{
  "num_hidden_layers": 12,
  "vocab_size": 8192,
  "qk_norm": false,
  "parallel_block": false,
  "init": "trunc",
  "learning_rate": 0.00198,
  "max_grad_norm": 2.0,
  "warmup_steps": 200,
  "schedule": "wsd",
  "decay_shape": "linear",
  "max_seq_len": 1024,
  "doc_mask": true,
  "max_steps": 7562
}
Each number is 200 + 40 x the weight over its row's rms, rounded and kept within 0 to 999. Layers, rows and columns count from 0. The size before them is the row's rms in percent of the matrix's.

# layer 7 MLP down (transposed), 1024x384, rms 0.0777, rows 905-941, columns 256-319
098,155,145,239,196,178,255,191,248,170,212,229,204,235,198,210,222,187,192,230,234,188,231,162,190,206,213,211,217,215,130,176,265,167,218,221,268,165,197,299,183,184,134,219,167,161,227,176,208,234,207,221,185,215,128,220,229,243,232,211,178,194,194,142,233
106,129,262,242,189,191,203,226,213,201,162,202,244,227,170,208,242,156,240,218,215,194,202,240,283,223,209,230,226,167,170,195,181,176,203,236,197,184,242,238,252,180,247,220,141,204,208,208,140,140,227,204,196,160,206,237,201,160,227,196,180,199,212,218,145
095,238,195,198,288,214,225,170,253,228,208,128,196,250,179,181,213,220,180,234,226,226,210,218,272,171,72,211,251,241,160,230,163,249,164,194,197,180,228,264,218,199,164,167,260,226,160,221,206,151,224,187,233,237,201,132,215,176,220,198,193,204,198,181,242
097,191,248,206,204,195,167,234,178,179,242,229,170,184,135,199,238,203,234,282,159,193,203,187,240,202,166,245,189,240,243,168,121,225,203,208,163,268,115,189,244,227,170,198,211,168,216,250,156,208,240,283,146,154,87,236,203,257,202,232,123,200,166,296,187
095,174,197,223,200,197,184,78,258,236,296,195,219,185,260,253,150,141,172,147,197,171,173,204,181,165,195,239,227,197,212,197,112,228,181,291,269,178,216,150,172,173,242,257,209,200,163,152,174,199,130,232,228,197,184,125,211,119,163,204,131,186,241,141,177
105,194,213,203,105,209,219,221,182,231,123,192,255,281,198,185,191,209,262,170,153,229,191,155,206,200,221,215,224,179,165,224,238,253,211,192,171,223,238,192,125,148,202,209,163,221,187,230,223,172,169,195,179,231,246,207,196,209,90,198,172,190,225,170,165
096,206,217,146,226,216,147,181,166,188,172,202,181,161,228,179,229,266,212,190,227,176,207,200,228,159,242,218,217,224,213,135,138,131,144,190,206,150,157,283,170,160,198,224,222,205,125,234,168,228,196,185,152,212,217,218,223,218,165,212,196,267,196,194,153
096,176,214,142,123,141,210,166,175,127,95,197,262,168,198,167,262,222,241,214,168,139,166,252,238,188,201,225,216,215,204,176,213,235,199,269,205,167,170,190,149,237,228,153,232,222,152,176,207,175,212,277,169,141,181,224,225,220,222,239,255,246,184,291,170
107,212,220,255,240,164,242,220,171,220,235,150,207,226,106,150,212,134,203,251,136,144,216,191,183,232,203,176,179,153,211,199,184,208,154,233,203,190,192,305,236,247,192,200,181,234,174,145,188,161,61,133,181,227,239,109,130,193,229,273,247,198,145,213,256
102,156,201,288,177,168,215,308,157,179,208,243,216,167,274,209,162,169,221,139,170,171,166,263,225,127,225,235,143,191,276,156,171,232,165,245,156,230,211,198,359,113,242,177,171,235,179,260,169,221,184,196,193,211,193,274,158,237,204,193,197,142,189,213,242
096,239,230,217,205,213,153,243,242,169,212,148,284,113,230,289,200,222,196,209,187,264,210,258,159,168,207,184,174,149,117,201,243,147,229,197,158,121,228,192,212,218,184,159,148,194,193,219,147,205,191,262,210,160,214,210,252,118,186,231,267,143,178,209,204
100,144,172,183,215,165,290,249,244,216,160,233,187,199,267,219,233,254,175,233,161,272,174,175,194,204,159,209,209,181,220,210,190,176,197,216,233,200,195,245,220,192,142,213,254,148,166,180,141,169,156,198,202,187,181,264,297,218,117,257,231,226,202,200,183
096,293,190,149,150,221,193,255,192,170,158,177,205,218,198,194,235,163,236,230,125,192,233,251,59,227,126,146,174,121,196,229,252,100,192,185,199,212,212,242,210,166,170,209,252,198,130,227,203,242,139,188,268,174,191,139,194,274,239,196,213,233,207,214,180
105,115,109,163,247,223,188,210,211,167,279,257,239,148,180,198,212,197,142,235,253,159,227,226,142,145,234,244,221,261,234,219,318,244,196,156,158,237,234,211,180,213,157,290,213,192,244,204,196,185,196,182,230,166,193,244,225,118,156,172,219,182,92,268,228
105,169,218,244,213,188,132,111,128,241,175,216,198,276,198,249,231,235,119,227,169,321,180,217,91,188,211,280,183,237,246,186,176,199,155,187,148,226,162,189,167,169,151,249,169,215,200,221,225,298,197,164,249,249,250,212,203,275,221,198,165,176,219,134,198
094,246,203,179,220,242,181,208,145,151,232,107,156,197,215,167,164,220,199,254,148,251,219,130,218,231,164,214,156,221,188,157,195,243,166,162,167,195,243,167,234,205,209,198,190,214,145,150,170,182,225,206,203,202,181,71,310,234,177,138,248,209,116,170,199
103,152,209,125,193,121,185,249,252,256,256,182,165,166,180,221,246,279,154,203,241,203,122,172,151,201,226,244,188,227,144,130,238,209,220,112,235,271,222,148,174,123,211,222,100,203,186,224,124,195,202,148,180,112,228,212,239,192,216,161,160,177,214,205,186
099,192,227,213,160,226,199,137,146,245,261,166,224,176,224,209,227,163,185,223,196,163,163,311,265,262,182,233,160,222,154,139,183,198,145,211,251,179,214,174,241,292,204,143,195,215,224,168,188,194,207,189,188,239,246,225,188,160,186,233,196,200,179,165,192
097,244,205,215,203,193,222,215,204,137,200,236,239,204,160,174,207,257,187,126,201,180,233,279,139,130,193,208,186,172,258,165,198,192,184,231,181,215,218,159,204,253,188,176,259,186,192,208,236,207,263,217,207,113,190,240,103,233,268,251,239,236,186,206,290
094,228,80,103,252,223,186,202,185,147,165,236,125,167,230,265,141,191,247,184,137,265,168,205,211,180,220,191,248,160,233,229,187,177,197,205,233,227,218,181,154,176,167,213,241,208,190,257,293,231,236,239,179,210,182,249,244,169,201,209,175,221,231,170,167
101,172,197,219,286,263,207,172,220,160,212,233,199,245,172,233,225,215,338,134,156,209,179,240,256,182,193,257,164,213,185,263,225,228,171,225,191,112,230,238,251,163,195,170,220,162,261,214,241,178,153,202,204,161,197,243,238,145,188,211,268,192,209,277,207
100,62,135,225,195,160,141,225,156,189,248,173,170,177,216,174,226,179,211,211,156,233,164,247,229,220,221,233,198,167,176,267,221,181,258,181,207,204,236,177,206,228,194,140,228,198,282,218,207,198,161,136,232,204,198,195,138,202,201,269,255,150,227,196,187
103,148,149,171,181,153,198,175,134,278,246,202,260,242,185,219,191,190,112,163,227,220,234,118,180,155,204,229,205,212,179,205,225,99,230,258,172,214,219,196,199,102,215,187,242,183,260,312,227,197,206,283,194,175,189,149,154,149,272,162,229,245,192,195,222
102,168,253,239,245,199,228,232,216,134,262,174,157,205,292,127,159,159,181,141,220,252,227,199,297,201,160,273,273,198,160,248,225,159,152,219,219,110,221,171,214,218,226,201,228,166,194,138,246,204,190,144,303,191,147,219,163,217,194,225,265,251,196,179,192
106,214,183,188,234,225,289,209,200,139,276,149,252,160,247,177,254,166,223,246,149,206,193,261,137,181,185,190,212,213,233,189,194,156,223,177,125,170,184,196,140,229,157,161,140,216,168,224,227,218,252,208,194,274,245,180,208,233,192,191,160,159,199,174,175
092,186,180,179,216,285,189,173,215,120,294,132,203,183,213,96,209,218,198,174,210,217,190,254,169,149,218,208,145,191,210,194,127,169,251,108,167,180,169,226,183,205,264,201,249,156,145,187,223,169,193,174,97,264,213,204,158,194,240,146,214,263,257,247,214
103,166,250,236,149,188,196,244,203,245,181,160,197,221,213,178,129,235,204,206,195,229,184,227,127,194,248,268,165,194,233,288,132,213,243,260,149,180,220,247,148,213,221,229,232,171,206,137,283,177,100,211,126,145,205,162,201,281,227,216,171,237,191,179,238
098,176,246,95,134,206,255,155,171,165,142,216,256,200,206,202,283,176,222,219,178,197,221,234,194,254,204,121,122,189,218,187,167,204,248,195,235,224,231,270,210,192,188,195,265,249,206,194,214,174,203,187,221,301,164,175,209,148,231,158,153,147,245,196,155
101,220,245,305,170,243,176,193,202,153,183,211,205,168,203,162,229,185,252,202,247,146,177,191,333,184,299,134,249,239,228,221,275,168,250,183,208,241,267,179,196,202,209,244,173,257,160,247,248,188,232,212,246,173,212,182,127,159,218,204,217,198,233,213,150
103,261,166,224,286,208,194,216,166,189,221,184,187,164,128,148,214,191,225,207,230,229,240,238,132,246,254,237,175,233,179,137,193,170,195,148,230,178,238,172,222,147,179,232,250,200,199,248,167,195,252,173,220,200,257,236,175,263,214,164,167,227,221,214,205
101,207,178,194,229,203,245,152,224,242,182,261,241,194,211,174,288,176,146,175,142,98,213,168,176,214,182,185,232,214,206,159,200,176,143,169,219,180,221,216,186,200,232,186,194,193,229,203,167,141,222,195,220,169,243,282,221,171,177,210,175,289,175,292,141
101,211,202,202,192,226,201,214,180,210,173,168,155,152,162,116,256,211,284,241,113,207,229,246,184,229,184,152,204,211,166,169,269,211,264,171,220,229,197,174,159,305,116,221,194,248,218,178,261,163,215,84,203,200,173,276,235,228,193,170,201,215,284,189,185
094,206,252,142,192,200,195,225,157,254,246,199,181,233,194,235,234,204,216,167,178,237,237,203,251,241,252,209,179,211,179,237,159,193,194,167,230,213,191,159,229,256,221,160,215,145,166,143,214,194,182,164,209,235,236,193,149,185,123,159,259,203,150,189,133
095,221,228,143,157,158,205,194,158,203,142,159,257,188,167,239,223,172,120,251,185,174,228,149,219,138,183,211,209,151,117,223,244,237,221,191,167,202,162,194,234,187,211,272,178,153,161,214,262,228,120,221,142,139,228,171,121,174,175,146,166,155,204,232,201
097,198,163,202,233,256,194,216,239,196,128,160,149,169,209,147,237,214,179,216,256,221,209,250,266,164,158,221,178,242,174,284,207,218,164,178,213,183,155,173,202,164,196,227,166,232,141,218,182,190,198,110,220,205,154,156,188,155,170,240,185,158,124,229,219
100,170,173,198,254,170,150,174,195,182,185,186,192,153,170,239,152,178,125,222,268,205,250,168,159,227,198,194,284,174,136,179,131,176,222,210,230,215,216,247,230,234,257,233,38,231,267,185,245,143,231,168,159,205,167,191,188,219,199,211,237,256,233,185,137
104,218,231,270,215,254,295,180,117,260,261,216,232,197,252,184,256,209,220,135,211,181,227,137,189,195,213,233,164,298,255,229,185,201,232,181,249,206,172,209,136,196,160,117,242,119,284,261,206,146,230,175,187,226,186,256,284,207,196,174,169,257,182,188,145
# layer 7 MLP gate, 1024x384, rms 0.0794, rows 906-941, columns 256-319
110,224,228,219,194,178,188,205,270,191,267,186,227,208,286,200,184,149,218,219,182,208,144,203,174,168,223,139,221,112,235,202,334,199,182,195,181,254,180,145,194,189,179,219,187,244,230,148,213,193,196,188,221,207,160,204,183,268,155,118,260,176,214,178,186
096,155,219,129,178,149,235,262,210,274,183,275,188,204,177,194,250,188,201,154,202,228,200,114,145,266,279,200,170,215,220,189,225,168,226,252,222,255,184,176,226,252,211,166,245,156,220,182,199,146,235,289,196,158,190,223,215,209,175,226,216,206,147,190,179
092,149,235,230,220,207,216,279,193,244,220,141,135,144,176,276,213,194,218,256,189,213,204,131,240,200,221,201,185,105,206,192,208,243,181,143,162,241,180,205,230,227,187,230,84,136,150,207,226,221,218,203,177,166,134,213,159,216,208,197,137,189,216,161,138
096,210,130,159,172,193,205,280,225,176,143,217,189,261,247,225,232,166,187,218,257,247,220,176,180,177,266,185,133,208,208,163,242,137,145,218,181,156,238,276,211,241,169,206,198,214,229,196,192,169,160,239,191,266,146,223,242,264,145,135,234,222,257,274,193
108,266,171,152,202,238,215,108,241,187,251,216,171,189,240,222,256,164,143,206,223,190,160,242,207,123,160,65,164,184,154,228,262,146,180,152,231,276,135,208,253,199,232,210,144,228,216,156,239,169,193,222,212,170,184,240,226,173,302,179,231,206,142,194,234
096,180,164,166,159,148,198,196,188,132,216,183,217,227,228,175,141,263,270,144,177,220,121,211,148,188,218,111,152,251,255,210,147,195,215,212,291,228,166,224,206,185,172,203,204,184,191,140,182,253,226,190,245,200,104,269,237,175,257,151,184,77,169,212,200
093,178,153,211,254,181,188,183,183,220,206,178,103,229,240,157,202,223,173,188,314,155,251,224,179,171,218,164,176,186,176,193,204,151,176,175,219,178,257,143,218,166,152,326,194,158,191,164,202,149,200,163,198,191,261,184,188,212,195,265,230,189,278,208,212
101,256,135,181,240,292,196,236,254,186,193,206,192,158,164,174,173,150,158,188,206,220,237,222,268,223,188,208,171,225,145,232,190,177,201,153,156,219,184,294,228,182,221,269,279,211,169,207,269,190,163,194,256,149,193,251,195,226,291,238,203,221,243,119,133
094,225,215,183,219,225,212,222,123,171,180,227,177,211,262,166,217,261,198,212,196,200,208,189,206,173,178,188,88,281,210,169,172,230,102,191,207,224,133,243,239,183,128,167,150,217,179,188,190,259,183,218,200,249,208,301,197,200,262,226,169,162,158,266,178
094,276,153,226,174,113,198,204,225,234,138,219,180,256,145,170,208,162,194,151,194,177,116,261,191,173,180,160,183,205,180,247,204,156,238,186,219,280,135,124,149,130,133,193,172,240,227,168,279,231,185,210,175,208,138,212,221,267,105,254,239,195,224,134,179
097,199,141,184,204,210,168,197,239,133,217,143,161,196,232,234,247,175,219,197,235,149,289,219,227,159,171,155,153,248,236,227,218,190,187,170,180,183,151,249,230,192,186,180,319,289,213,232,172,209,226,108,208,206,129,193,133,237,241,210,190,216,256,224,259
101,213,130,197,184,172,226,255,258,233,185,178,201,244,248,215,235,150,127,188,198,189,221,201,200,168,184,220,189,207,222,171,135,145,208,198,98,199,234,220,239,203,250,206,190,221,165,181,155,210,166,274,240,167,230,167,133,197,229,294,152,162,167,278,281
105,163,198,238,104,250,238,208,265,169,167,206,170,217,241,132,140,174,154,194,176,243,253,169,92,216,230,168,237,145,195,206,183,182,169,163,158,184,209,204,190,194,238,237,235,179,185,180,174,148,186,253,204,187,177,153,255,187,221,304,211,222,218,128,194
099,158,185,249,225,202,243,189,186,162,163,179,153,249,227,175,217,193,155,135,193,138,192,188,182,167,189,206,197,210,181,161,260,193,204,90,202,216,170,194,195,180,131,209,236,284,225,234,125,218,145,226,236,262,180,157,174,181,183,139,184,168,210,169,202
096,211,198,139,318,127,159,207,273,209,190,253,126,183,161,222,231,212,236,185,216,261,295,237,172,245,184,228,154,206,240,226,192,164,194,230,222,197,162,189,170,190,190,210,174,258,246,173,184,149,167,158,169,256,254,164,177,234,181,164,200,210,246,202,183
097,230,239,194,191,189,190,181,205,158,141,177,197,128,167,233,149,150,247,203,239,188,272,264,189,218,122,150,238,202,131,269,219,178,227,177,153,141,177,162,181,242,143,167,164,192,199,184,161,210,153,223,237,222,244,147,144,218,258,235,191,102,215,130,213
094,281,222,193,159,175,183,229,186,277,193,228,161,202,214,181,194,195,159,190,122,196,261,211,197,218,129,120,171,240,213,250,248,231,200,181,225,169,247,267,242,215,135,214,134,225,181,130,209,266,223,163,178,273,229,233,220,196,229,217,178,187,106,253,199
095,177,203,239,157,206,120,189,175,227,208,222,170,191,148,229,196,136,223,232,185,240,168,212,193,327,228,235,176,229,191,181,222,199,247,215,208,237,211,246,182,155,244,240,161,220,187,276,96,175,138,198,171,204,173,157,258,185,259,179,180,156,197,230,206
095,136,177,164,162,245,227,285,143,200,208,101,214,171,112,213,174,202,224,200,170,220,216,174,133,313,219,220,219,199,210,163,261,227,194,221,193,222,183,242,192,242,190,230,191,214,167,174,66,125,134,178,214,260,171,141,223,202,180,218,210,244,170,162,153
105,220,197,119,191,220,226,223,234,156,125,223,228,200,217,215,183,142,220,190,229,196,220,195,208,110,136,191,260,152,204,184,244,160,175,227,168,215,211,254,184,158,227,185,271,186,233,188,145,203,204,123,247,199,216,183,198,177,292,181,134,236,181,210,218
104,197,203,271,109,229,220,190,219,225,200,246,230,175,177,196,99,173,250,164,189,278,183,187,191,135,208,65,207,228,198,214,232,130,216,206,155,204,178,190,253,223,201,277,256,183,181,204,190,169,195,234,208,186,227,174,240,255,183,222,280,201,216,228,240
102,211,175,192,167,180,298,228,225,254,289,160,247,208,179,190,172,204,122,193,180,200,220,213,157,214,240,161,202,196,153,243,161,231,173,167,186,159,231,241,126,210,184,222,152,225,274,93,186,211,286,177,133,164,236,130,242,192,198,157,188,223,142,204,158
100,199,226,240,182,266,203,199,203,205,315,217,200,161,230,148,201,209,224,232,148,239,261,215,162,254,194,230,181,224,222,254,207,215,181,161,245,191,248,245,115,213,155,166,138,216,259,200,226,163,146,210,161,227,216,213,187,218,210,163,113,244,289,183,102
108,179,209,225,208,184,158,171,189,156,199,145,209,136,192,192,314,142,253,193,180,211,214,144,114,260,128,186,237,282,216,185,217,172,215,182,187,226,144,151,243,251,169,199,166,237,205,261,229,187,201,212,214,203,235,112,228,168,277,196,187,154,172,200,233
095,181,204,198,200,245,173,188,234,149,235,154,235,202,180,192,206,151,278,275,194,199,116,265,230,173,246,157,175,192,202,189,230,246,283,206,223,211,154,269,169,194,218,208,199,174,244,245,214,244,275,232,191,231,211,239,136,214,202,253,173,222,221,171,206
099,93,214,210,207,260,230,195,154,148,198,193,204,225,208,126,218,216,195,178,168,235,253,234,237,202,163,153,207,107,206,247,214,216,228,117,132,155,196,128,201,208,154,237,165,193,175,171,155,140,234,200,186,217,228,218,182,156,169,158,256,213,139,157,172
104,132,263,148,178,153,276,254,192,169,198,173,207,198,213,206,225,104,260,196,176,205,206,203,219,198,218,171,127,267,174,198,214,251,211,190,132,226,274,205,281,205,223,227,254,180,180,198,156,119,133,201,242,219,282,250,208,229,232,259,182,126,239,198,186
102,228,312,157,122,168,224,188,242,200,235,165,149,259,213,204,183,203,228,178,183,134,235,210,237,206,191,138,200,207,185,213,185,227,194,200,187,151,206,252,245,154,218,203,225,133,155,162,184,149,185,172,164,219,151,212,197,115,219,199,275,187,155,140,236
095,187,210,236,191,193,241,142,187,180,249,256,261,204,134,198,218,200,247,159,192,194,137,115,178,134,234,181,236,206,266,181,190,229,208,197,247,207,164,233,210,124,161,179,156,175,174,221,253,177,240,209,245,231,168,188,246,154,230,232,162,161,226,152,141
100,215,244,199,184,139,201,172,199,153,277,251,194,253,110,176,166,148,230,203,227,218,194,211,179,261,138,127,175,187,301,219,209,210,237,245,212,191,189,195,169,177,206,209,139,188,178,204,167,244,226,198,206,216,251,193,213,146,244,208,234,198,214,264,205
099,165,274,181,218,261,151,148,201,143,199,283,221,99,163,211,259,170,269,218,153,197,228,196,202,160,183,181,166,242,240,252,259,203,154,192,182,249,162,129,230,149,187,182,188,205,152,245,198,264,154,207,182,201,255,157,232,166,233,164,189,198,269,169,236
097,115,177,269,257,251,147,197,204,222,195,208,208,206,209,257,228,198,144,199,126,263,142,202,196,183,168,190,232,152,103,225,207,206,188,193,210,163,162,152,208,177,176,223,184,166,285,231,149,201,196,253,200,191,174,293,232,196,210,256,133,218,198,233,218
098,202,170,257,215,174,177,219,305,215,165,192,262,161,201,208,176,247,221,238,236,220,249,174,220,249,211,161,187,229,214,214,186,136,192,239,174,217,182,139,175,160,184,224,108,207,345,217,134,198,144,190,225,221,196,193,184,135,192,214,260,210,233,168,184
093,132,169,217,193,139,204,242,178,166,127,174,263,181,146,208,195,222,217,224,194,210,191,185,147,241,233,217,212,248,195,183,222,267,183,143,191,235,234,132,220,234,178,268,153,243,242,217,214,216,148,185,244,217,151,147,208,186,164,218,295,159,241,192,218
092,219,212,228,154,169,227,232,246,153,127,165,251,255,202,203,203,235,196,202,132,209,164,159,171,212,191,230,123,185,258,264,148,183,151,232,204,139,231,225,223,219,123,229,205,209,201,267,198,203,199,132,224,173,241,152,149,178,117,258,169,175,145,238,231
110,200,243,179,128,162,161,176,242,208,198,139,155,207,256,201,160,237,165,244,190,252,198,241,228,191,268,171,233,229,219,177,202,189,282,140,135,178,287,187,224,205,269,248,197,182,220,160,254,249,247,225,161,244,188,151,199,174,174,171,176,234,222,215,171
# layer 7 MLP up, 1024x384, rms 0.0824, rows 906-941, columns 256-319
102,176,170,142,200,48,229,202,275,175,196,219,233,138,143,187,199,189,235,204,210,160,241,279,200,203,126,260,203,211,159,194,189,132,208,201,199,211,175,187,250,231,174,200,172,165,194,162,244,168,140,230,233,252,316,187,209,190,276,219,206,187,256,219,110
104,212,284,194,192,153,220,155,206,177,147,193,214,198,228,174,209,133,228,194,254,232,204,230,177,234,223,216,122,183,183,180,226,171,173,204,185,208,239,137,181,216,273,247,176,215,214,150,216,271,219,153,178,258,239,257,146,177,213,172,287,223,247,316,167
096,194,204,240,162,194,219,169,214,222,259,193,210,131,304,157,223,246,219,229,169,194,195,202,200,226,197,179,188,271,238,188,139,184,233,276,175,273,275,210,210,182,190,210,285,204,217,204,117,200,220,286,131,188,143,112,241,222,234,252,174,154,242,211,197
087,108,183,142,244,199,219,175,235,238,169,136,180,229,208,211,216,177,205,229,277,189,177,164,201,227,214,227,234,248,231,135,185,147,209,178,183,219,213,260,235,213,120,251,237,289,281,209,177,221,160,204,213,254,213,219,194,149,195,124,197,239,265,222,194
110,219,213,192,193,173,179,207,188,263,223,204,193,140,201,225,161,229,202,122,180,209,231,126,224,215,134,206,173,190,158,180,202,155,141,117,233,260,192,208,194,136,117,210,255,191,220,254,176,119,168,200,161,183,180,212,202,211,168,205,180,229,255,184,167
096,195,191,214,144,200,227,175,212,228,210,278,171,155,209,335,239,202,259,224,205,199,247,175,197,196,219,168,231,139,135,213,206,145,212,305,206,197,191,198,177,242,232,230,199,167,131,212,147,219,190,174,176,189,194,245,278,199,183,251,221,147,202,205,157
096,182,214,243,155,197,271,158,126,211,213,209,161,192,241,176,223,117,105,307,171,176,209,225,146,208,224,169,211,202,195,228,256,269,206,238,192,195,152,227,238,173,250,220,233,218,223,199,196,99,252,181,204,222,199,165,217,220,160,184,188,248,231,194,253
105,169,143,193,259,196,200,194,196,206,179,138,239,179,147,189,246,174,278,152,137,223,227,207,186,216,241,184,258,114,159,263,208,195,188,210,291,217,188,242,246,207,147,184,116,194,192,126,197,154,199,163,215,208,225,283,156,168,228,238,178,140,148,184,180
093,199,172,203,208,234,208,153,202,233,139,348,216,215,258,238,249,177,286,207,213,241,199,242,183,226,168,168,169,245,235,194,207,330,196,196,205,233,103,230,196,185,217,222,194,248,158,298,214,219,161,169,179,237,202,164,217,204,135,207,158,158,238,217,159
100,249,204,245,210,240,221,178,181,191,173,222,203,181,232,212,234,171,249,84,243,245,84,179,172,185,213,155,292,148,167,196,202,173,250,201,183,311,215,202,74,136,166,188,207,257,147,155,227,180,229,167,189,191,181,222,139,285,193,167,211,216,193,121,204
097,211,186,158,163,173,235,206,193,229,219,203,190,190,226,163,135,258,110,171,212,201,239,234,176,214,125,122,199,165,249,181,281,241,208,153,184,215,222,182,211,141,210,245,100,172,203,243,238,167,188,203,196,221,234,210,122,126,162,211,188,204,195,186,210
097,230,217,137,258,241,262,218,199,208,233,134,201,221,168,161,197,206,200,291,204,193,221,89,112,157,194,184,248,212,201,171,197,239,223,192,170,211,203,223,153,201,156,160,287,234,170,196,175,143,144,234,74,239,179,249,200,248,200,206,217,256,156,164,168
105,172,190,166,196,219,259,166,180,208,210,194,216,220,248,234,211,159,105,229,198,170,166,168,149,174,204,232,239,213,211,231,138,231,188,236,200,328,242,152,235,223,191,193,174,213,161,193,252,148,212,141,244,183,229,231,157,215,225,165,215,155,154,161,213
097,191,235,151,174,123,203,182,181,181,205,245,196,147,224,139,211,176,161,221,180,257,162,181,186,227,269,267,175,265,285,186,146,217,192,143,175,234,246,251,179,230,191,133,180,179,184,245,187,213,223,117,263,245,206,205,194,230,202,199,280,260,254,247,196
099,150,145,212,202,191,157,163,221,177,215,191,228,192,186,233,232,163,257,233,224,225,151,212,167,234,170,199,189,180,230,275,226,201,209,220,172,217,164,212,304,175,199,170,241,243,212,209,219,184,207,213,174,184,178,175,186,250,169,211,202,241,249,208,183
099,273,240,185,216,218,136,194,231,144,135,168,205,209,198,226,243,215,234,225,234,223,213,157,233,134,128,242,188,204,261,228,275,202,177,191,122,210,182,166,203,123,115,193,234,240,189,170,199,170,204,142,239,80,241,154,202,219,236,195,212,146,172,194,210
092,72,271,200,249,226,181,125,203,199,218,211,196,214,189,221,238,153,216,178,224,280,230,171,178,224,196,249,176,231,239,139,160,199,160,303,200,206,131,149,205,204,224,151,181,154,169,246,277,227,124,211,189,282,178,181,177,224,221,257,180,164,156,158,266
091,170,243,203,198,182,187,180,268,192,226,241,203,285,203,209,195,143,200,177,302,213,192,253,211,158,126,230,214,235,222,203,177,167,183,191,177,268,235,221,147,203,229,186,132,160,222,178,224,225,203,178,168,142,247,208,217,107,149,240,282,187,156,153,235
097,184,189,226,239,177,268,198,202,203,97,201,175,175,139,184,187,184,187,160,277,229,196,120,156,204,184,227,205,155,196,271,263,224,219,181,144,255,200,165,148,178,149,190,212,141,159,189,177,157,265,145,271,145,223,191,118,190,172,193,192,195,207,209,213
099,143,189,181,107,195,221,252,135,168,182,205,242,204,159,161,245,189,212,244,199,175,154,201,155,243,186,199,180,229,191,212,214,200,211,192,193,193,233,204,190,114,236,237,212,164,238,209,217,203,174,239,192,211,206,195,311,143,99,161,238,166,196,192,174
108,161,132,152,217,166,186,281,261,230,213,239,227,172,263,168,258,173,188,252,152,172,220,201,177,250,193,257,165,154,253,156,210,219,209,167,288,217,222,172,279,250,130,148,209,165,164,184,192,238,159,204,214,215,174,162,202,206,160,219,152,169,187,262,193
106,197,170,241,226,153,206,200,225,224,262,202,263,151,170,226,130,188,229,196,240,183,183,145,148,216,186,157,183,157,191,216,235,204,124,122,244,243,190,204,178,172,193,244,197,203,253,176,207,225,255,164,254,219,238,66,166,211,217,198,165,259,255,206,224
100,215,191,153,156,203,162,254,256,167,197,208,173,232,213,177,180,262,183,175,215,176,169,143,174,224,159,253,214,229,157,227,95,167,162,172,221,187,157,196,219,231,242,267,253,271,224,202,238,235,147,217,207,181,147,188,150,182,208,160,235,207,193,279,247
104,178,238,170,211,256,211,169,214,195,246,226,202,144,213,146,229,247,228,176,136,235,186,227,153,210,155,195,168,148,202,151,234,260,167,114,261,229,227,146,185,211,144,131,182,251,199,196,279,170,177,186,183,250,235,158,191,85,237,173,195,139,238,232,245
092,178,211,229,261,210,194,174,235,238,239,190,120,196,208,167,235,161,148,193,195,283,163,269,227,177,144,203,152,224,222,206,154,159,192,167,216,223,192,201,201,171,306,152,239,233,161,244,210,178,172,216,176,147,239,210,144,162,209,177,258,257,126,199,189
096,214,323,185,169,113,146,144,175,200,247,228,174,207,286,208,289,241,186,228,201,174,206,210,242,182,220,239,248,184,177,263,204,124,256,190,160,177,234,242,187,209,239,179,269,284,225,214,183,216,175,197,182,224,136,150,221,263,259,151,171,204,174,135,192
101,146,225,241,206,237,181,176,106,123,227,168,218,197,215,128,101,199,207,194,205,181,190,265,185,210,191,155,179,226,213,206,229,223,160,210,211,156,171,238,119,210,225,154,218,254,256,222,205,111,202,200,208,249,218,282,135,207,195,194,193,151,130,192,259
101,287,248,230,195,243,206,229,143,123,267,252,199,140,210,108,229,219,246,149,139,145,179,205,152,199,252,255,245,241,224,172,191,142,175,166,192,213,161,216,164,276,197,148,141,211,187,259,149,148,163,210,226,233,256,187,158,158,200,179,222,195,138,220,196
098,162,145,156,231,169,153,214,210,190,257,154,163,188,294,237,247,206,162,311,181,208,234,213,180,191,215,188,205,206,257,227,219,151,107,206,270,221,192,218,153,160,229,218,219,192,242,229,243,233,188,234,197,176,245,223,212,227,181,211,232,168,203,243,230
100,256,136,208,192,174,277,154,281,250,242,224,202,213,188,141,235,200,209,161,205,206,261,250,211,233,180,171,217,155,194,167,235,190,151,154,137,211,144,150,221,227,115,209,207,266,225,226,206,176,183,240,252,214,188,278,188,201,166,256,216,209,232,170,202
102,201,180,207,208,178,92,201,196,180,206,129,166,209,211,132,251,192,208,146,193,213,205,209,156,205,194,230,176,223,213,260,183,197,147,213,147,114,184,209,147,176,183,182,264,137,92,270,220,218,286,248,230,190,250,192,227,227,188,110,197,179,190,152,234
095,243,254,220,231,243,221,185,184,211,143,194,165,201,198,161,235,158,188,235,193,263,224,198,195,264,185,182,224,266,210,270,239,215,206,178,280,198,177,244,135,144,203,163,239,244,140,165,198,224,162,154,180,58,205,221,181,159,193,194,215,204,276,198,226
100,182,161,157,238,226,224,180,242,195,244,250,191,176,272,169,186,250,262,216,192,257,187,177,218,229,191,195,224,158,300,186,270,153,193,201,176,206,188,185,164,189,286,221,147,194,168,214,178,226,150,203,147,230,209,295,181,232,252,211,267,243,203,208,155
091,234,176,204,253,242,182,203,292,181,157,248,233,126,213,202,173,261,221,136,141,202,251,207,211,252,206,200,213,179,189,166,246,208,198,203,135,227,203,147,135,174,219,159,236,175,215,167,137,235,207,245,186,198,198,213,188,194,220,167,192,198,150,151,178
097,176,201,273,233,126,253,171,196,215,256,196,192,149,157,156,153,205,221,214,247,169,237,166,117,238,226,166,195,254,165,145,203,153,181,208,199,230,192,244,238,228,237,207,194,269,241,184,270,197,92,228,222,305,183,186,245,218,242,232,202,139,199,197,201
115,195,163,222,178,293,221,235,187,194,260,201,207,153,143,169,232,232,310,182,240,202,237,187,323,225,174,189,189,277,168,187,223,200,246,200,226,155,137,180,177,175,154,156,162,215,168,218,204,151,133,185,198,236,216,215,215,231,129,192,159,162,232,219,111